config.yaml
vocab_size: 512
beta1: 0.95
warmup_steps: 200
schedule: "cos"
Each number is 200 + 30 x the weight over its row's rms, rounded and kept within 0 to 999. Layers, rows and columns count from 0. The size before them is the row's rms in percent of the matrix's.

# layer 4 attention output, 224x448, rms 0.0498, rows 0-13, columns 224-447
090,221,149,239,184,169,216,213,234,216,199,236,235,194,162,210,214,188,186,269,238,235,221,231,165,167,202,186,204,241,171,206,262,225,193,200,248,172,210,192,204,180,197,156,185,188,173,234,221,223,230,267,218,194,224,200,219,207,235,163,222,210,206,179,194,205,162,221,227,187,169,143,221,213,172,205,204,181,184,194,213,220,224,175,204,167,247,162,182,213,254,220,242,203,162,209,210,210,194,146,191,224,186,136,207,235,183,195,218,135,236,248,211,147,159,160,165,154,170,193,227,186,220,215,220,154,192,181,121,199,191,236,206,169,261,160,235,218,227,269,206,213,142,183,227,172,194,229,204,195,239,224,210,150,203,215,203,206,199,181,199,214,215,230,196,153,180,174,164,144,201,154,170,169,207,208,212,221,239,180,148,210,249,201,146,196,241,224,211,214,115,163,168,167,236,246,214,193,279,218,155,185,183,205,214,156,191,149,156,194,175,206,186,206,198,197,147,229,190,229,124,164,146,231,194
098,195,262,183,236,141,214,229,157,147,175,243,146,255,172,141,138,235,217,192,188,219,180,186,186,226,219,209,205,209,182,169,195,251,229,241,172,226,151,185,166,134,248,191,213,200,271,207,172,256,220,206,204,185,161,212,210,251,247,262,175,205,194,228,205,243,121,211,201,185,210,191,235,220,235,217,208,184,171,192,140,151,245,229,173,215,187,199,224,215,125,185,236,218,189,214,206,153,211,183,205,202,200,262,225,235,230,195,215,173,226,191,220,258,177,176,159,146,272,184,165,177,140,149,163,205,186,207,220,146,175,243,227,211,201,280,185,222,179,178,263,246,208,172,230,207,158,219,230,169,220,227,194,202,226,217,192,212,188,203,224,226,153,210,204,194,232,170,232,221,195,206,208,169,154,173,229,178,218,186,206,215,202,214,198,218,199,181,177,197,198,263,196,153,200,189,170,178,215,210,246,205,180,207,190,185,190,219,170,154,187,225,200,148,213,209,196,156,226,220,202,168,204,186,149
091,249,217,206,192,255,259,185,217,170,164,238,179,228,224,171,193,287,162,199,174,209,233,211,214,246,241,206,223,143,235,204,272,178,213,148,144,226,202,199,185,259,155,173,226,190,219,186,217,207,208,180,149,216,222,150,210,234,215,218,162,234,218,267,200,188,247,162,168,240,189,231,181,248,167,160,162,141,186,235,194,153,198,168,281,256,236,177,172,152,200,196,214,206,177,186,158,163,202,194,218,194,149,209,210,206,222,222,171,235,160,214,135,200,254,189,251,192,185,261,179,168,188,270,170,196,157,147,193,240,192,201,256,174,190,176,198,218,236,170,197,183,172,252,204,232,204,177,208,152,203,181,218,220,147,173,171,159,212,205,189,176,240,213,189,213,246,186,202,166,213,201,161,186,212,223,171,169,205,230,172,232,218,203,179,198,185,163,193,139,210,219,222,196,249,211,207,226,185,192,182,159,186,189,194,155,211,168,189,222,182,212,208,174,248,236,232,235,234,168,210,172,233,225,237
093,196,217,204,195,220,192,162,184,175,166,198,275,207,206,203,167,198,216,161,195,161,148,257,241,200,271,199,208,154,205,176,196,174,218,174,209,196,122,189,209,155,186,213,218,199,162,230,139,190,191,211,191,122,193,210,204,133,212,266,208,169,236,171,239,219,185,217,182,187,189,193,236,176,247,187,174,179,170,241,181,184,214,186,225,195,163,162,231,171,227,258,209,193,226,162,180,196,209,150,204,178,223,231,191,190,174,201,153,247,209,290,201,230,199,230,195,193,169,214,169,123,198,155,182,192,240,214,201,225,201,215,234,196,218,218,254,227,201,224,192,225,201,197,204,178,181,238,202,199,219,132,188,204,206,255,207,211,202,224,258,186,163,175,247,171,208,205,206,182,198,182,145,176,231,187,229,239,177,185,218,199,175,202,235,175,213,153,155,194,169,200,178,199,192,192,222,177,160,187,192,199,171,171,238,184,192,205,198,239,235,227,171,194,155,237,203,206,206,180,168,198,205,159,187
098,290,212,201,219,212,190,194,228,223,197,187,205,202,196,227,206,198,201,178,156,176,192,246,216,219,157,140,131,140,213,235,227,205,189,218,217,209,170,201,211,187,166,193,153,208,152,195,223,175,196,204,203,187,170,210,209,133,182,204,206,240,182,249,234,209,217,215,163,189,225,239,195,195,170,164,151,172,162,208,181,201,194,203,250,173,203,198,121,164,202,170,161,202,206,172,187,156,209,168,192,248,204,267,214,225,234,242,184,262,175,151,224,227,218,150,160,243,138,161,227,206,190,233,256,177,235,203,274,213,162,154,219,226,226,152,206,179,183,196,141,206,220,200,199,224,202,202,193,222,192,146,158,131,153,202,208,184,199,194,230,253,212,202,207,181,196,196,191,178,247,167,234,209,228,208,227,184,228,199,236,201,224,216,231,176,153,205,252,241,197,202,201,143,221,211,212,156,212,168,228,225,204,151,201,238,184,218,173,193,176,235,197,205,174,205,173,232,190,209,185,161,209,215,233
102,214,209,196,215,191,158,171,205,223,176,238,227,171,215,226,207,166,180,154,190,194,193,214,199,184,201,264,204,195,215,150,229,202,201,197,255,195,265,203,228,125,152,172,169,192,241,237,218,235,190,201,248,158,187,190,201,235,191,136,214,160,185,207,235,170,228,149,216,211,208,178,243,207,216,186,179,168,155,212,204,203,221,225,113,190,206,244,165,238,188,204,206,201,190,230,180,207,187,170,243,193,203,210,175,166,193,226,107,200,185,200,239,188,240,204,155,200,182,212,211,225,205,219,235,139,197,209,203,240,198,228,191,213,207,222,143,252,186,198,179,212,226,180,233,187,188,202,181,174,186,232,189,179,203,212,147,208,180,200,214,257,179,224,256,117,217,131,177,197,189,146,246,181,199,212,166,204,249,177,181,183,197,238,157,221,227,199,204,233,225,161,245,215,194,181,219,179,228,248,233,248,226,237,173,230,156,194,156,171,246,250,161,211,232,161,201,182,221,284,189,181,232,198,197
102,220,195,188,213,187,229,183,193,144,248,179,259,141,150,204,165,198,195,210,208,196,217,199,203,181,226,226,163,225,182,212,156,209,157,151,214,240,255,155,213,179,192,196,223,240,228,145,240,187,189,241,217,177,212,230,212,192,250,184,265,272,208,244,224,243,197,186,132,199,165,162,197,249,177,228,204,213,223,159,167,225,163,185,210,210,165,228,172,146,225,164,226,216,204,255,245,198,171,206,183,197,212,224,124,147,228,273,207,175,258,243,239,185,223,220,146,161,168,219,199,200,219,209,168,219,223,214,169,207,213,185,206,182,201,141,160,224,138,209,194,209,221,228,150,223,171,229,220,199,190,208,174,176,232,251,221,190,160,176,148,168,165,227,209,145,206,197,190,216,200,183,232,149,200,220,151,244,262,191,184,218,237,204,219,218,198,227,234,240,189,180,212,210,209,208,197,229,214,209,224,265,185,223,195,236,199,219,211,155,197,178,153,177,176,130,203,150,180,205,207,184,195,203,178
097,218,225,195,196,260,183,205,224,221,141,241,207,225,190,214,200,235,208,223,223,263,200,188,171,181,155,218,281,209,198,213,171,190,253,157,183,244,197,235,168,190,205,236,177,189,131,211,160,178,224,212,191,210,235,222,148,249,141,246,198,192,232,210,176,234,220,164,219,255,172,208,206,189,212,187,216,277,260,256,204,158,196,132,220,144,196,194,220,147,214,210,221,215,214,186,185,243,123,197,233,220,186,190,210,152,206,205,238,187,202,194,252,153,208,204,137,203,219,196,130,174,203,162,205,225,159,201,208,143,163,222,197,237,189,189,224,237,264,204,222,250,229,203,230,227,229,186,268,153,166,200,227,205,159,166,190,204,255,173,233,170,208,231,209,211,208,196,216,209,237,191,163,214,191,211,184,171,231,185,187,164,140,209,194,214,252,208,213,191,181,222,192,213,201,184,203,168,212,230,186,180,164,199,177,145,232,176,188,167,255,224,199,205,203,202,133,204,215,191,184,190,180,225,196
106,240,213,207,288,231,191,245,190,203,216,251,153,221,203,223,198,189,204,208,178,196,176,241,219,177,186,183,222,217,220,212,245,160,227,211,195,219,168,194,188,212,203,213,196,164,222,206,158,224,226,235,168,196,192,231,168,206,194,202,199,201,221,235,187,173,158,185,232,227,198,210,206,193,202,215,219,141,200,160,171,188,204,206,187,201,211,244,225,246,152,195,198,219,126,212,187,194,203,174,194,213,198,173,201,180,231,233,231,195,150,172,251,238,248,188,234,219,249,217,112,184,211,168,188,233,185,182,157,107,241,265,184,218,218,193,189,216,178,171,189,165,179,216,197,204,244,211,191,213,159,199,225,186,163,165,180,170,241,223,235,229,198,239,221,206,189,210,200,202,250,149,233,176,167,185,223,173,156,174,184,224,169,210,186,189,220,159,158,223,230,216,220,173,195,193,164,175,244,205,207,181,189,236,184,225,176,206,237,122,169,179,231,145,167,262,229,220,142,213,191,192,176,223,185
097,158,248,258,269,207,168,179,156,206,209,190,215,206,202,165,199,194,181,220,232,139,208,258,222,189,121,191,161,207,166,147,255,197,189,222,199,235,189,183,221,240,172,121,196,168,208,252,142,224,178,202,180,164,181,196,188,164,248,207,168,172,212,210,182,127,243,206,184,187,198,145,284,237,196,167,163,198,160,163,175,251,177,225,256,231,190,226,176,236,214,174,205,203,168,192,175,198,166,245,176,180,238,214,186,212,150,179,185,216,129,231,170,147,184,188,210,188,209,203,151,240,222,220,191,179,176,193,196,231,213,172,207,232,213,176,244,169,236,198,244,194,178,152,122,226,242,187,239,234,190,179,202,202,243,203,311,225,197,208,185,241,179,139,196,213,200,196,202,172,128,220,145,221,228,183,209,159,136,174,249,218,176,211,204,192,200,226,174,195,192,205,200,246,184,178,225,184,181,196,169,193,247,220,202,179,212,200,193,187,191,235,213,225,246,244,198,178,211,210,235,223,196,221,212
097,210,153,217,159,222,180,220,185,258,189,193,252,160,195,226,227,158,179,195,211,177,189,224,229,225,191,227,217,175,188,312,200,201,186,206,226,181,272,179,216,190,241,212,226,178,231,256,187,197,177,194,210,192,135,203,255,213,176,208,209,226,176,233,203,193,231,202,206,164,218,193,210,198,210,260,185,161,214,207,190,189,200,143,191,170,229,183,163,190,214,186,222,128,214,207,228,265,180,165,193,191,209,169,204,226,199,208,201,288,214,151,211,212,199,228,219,146,146,211,167,193,200,238,205,205,191,248,243,202,244,243,210,196,142,181,204,233,192,177,185,177,241,191,236,115,158,156,191,211,151,196,160,122,191,264,192,184,216,237,211,216,221,197,264,217,244,203,171,225,184,209,188,185,184,199,207,206,194,207,201,192,219,196,221,207,208,192,139,207,190,247,237,216,227,187,222,182,151,236,226,192,167,180,197,164,164,219,232,194,219,203,176,209,201,195,207,210,189,220,255,219,229,197,180
095,214,233,238,211,207,217,199,174,217,252,218,163,183,197,282,183,170,225,139,224,166,248,199,242,235,263,239,152,222,149,217,246,170,152,155,220,195,219,187,235,240,245,234,196,275,216,179,186,239,258,184,215,205,216,208,181,239,194,181,199,173,265,162,208,228,228,160,203,238,177,187,190,178,221,187,193,232,151,262,170,227,219,193,228,239,180,209,170,254,175,201,169,180,245,206,164,191,197,226,213,143,172,202,226,222,200,205,171,190,166,181,215,196,228,234,216,234,204,163,207,190,200,184,161,239,221,170,193,223,204,228,243,179,212,249,178,227,171,220,174,200,174,171,172,244,220,261,184,168,247,192,175,184,174,221,141,236,203,161,178,247,174,169,211,200,188,183,172,158,214,152,212,202,187,213,210,208,176,152,210,188,237,182,217,165,221,199,199,166,196,194,243,173,195,232,189,178,181,179,249,199,191,192,181,225,207,215,165,198,203,196,205,160,255,187,175,230,167,261,180,177,247,200,220
107,247,211,206,211,191,224,185,191,239,215,211,177,179,192,165,236,160,178,155,190,248,212,165,198,192,222,180,194,204,245,217,219,135,203,177,178,210,179,185,182,218,188,213,164,206,185,230,222,211,276,219,179,213,271,231,172,201,249,254,166,253,178,218,174,137,185,213,203,187,188,262,193,189,234,184,195,252,249,220,159,254,216,219,233,233,144,154,223,242,109,148,184,242,205,168,151,164,182,233,191,169,201,176,173,222,170,212,217,206,179,148,173,102,191,206,195,240,156,211,232,162,156,166,166,159,265,203,203,175,217,244,149,205,203,190,258,176,172,161,204,215,231,190,205,185,206,231,224,234,231,197,281,164,157,141,212,168,206,160,214,239,198,214,188,237,153,196,158,215,210,229,196,206,195,142,183,233,183,218,193,160,158,200,200,219,165,222,170,155,202,188,175,186,235,192,222,213,247,201,262,160,197,187,209,189,215,185,196,175,159,174,227,195,179,180,220,193,209,174,164,218,190,232,197
100,198,223,202,198,129,239,217,223,184,177,234,225,192,232,171,201,150,225,202,203,183,123,187,188,195,222,282,226,183,228,237,199,217,174,250,180,145,207,170,231,129,178,210,260,155,203,178,156,191,226,220,236,240,209,228,217,207,228,179,219,172,152,126,162,173,160,188,144,208,226,138,206,203,228,224,261,207,250,186,219,191,202,215,174,175,138,146,244,203,210,188,254,203,212,247,205,203,182,199,225,210,171,205,207,145,175,195,190,171,287,157,226,271,174,229,193,189,215,203,207,246,168,216,226,181,215,173,230,192,201,179,160,193,164,226,203,202,221,143,211,153,234,120,207,220,178,217,198,158,238,203,182,153,238,155,271,223,172,197,130,203,164,197,199,196,159,189,225,231,207,205,161,171,218,250,175,218,215,220,210,243,221,248,174,205,232,224,182,177,196,226,196,194,210,205,216,154,198,208,228,212,195,192,292,203,191,196,216,152,166,191,165,209,210,196,193,178,238,206,187,155,179,157,122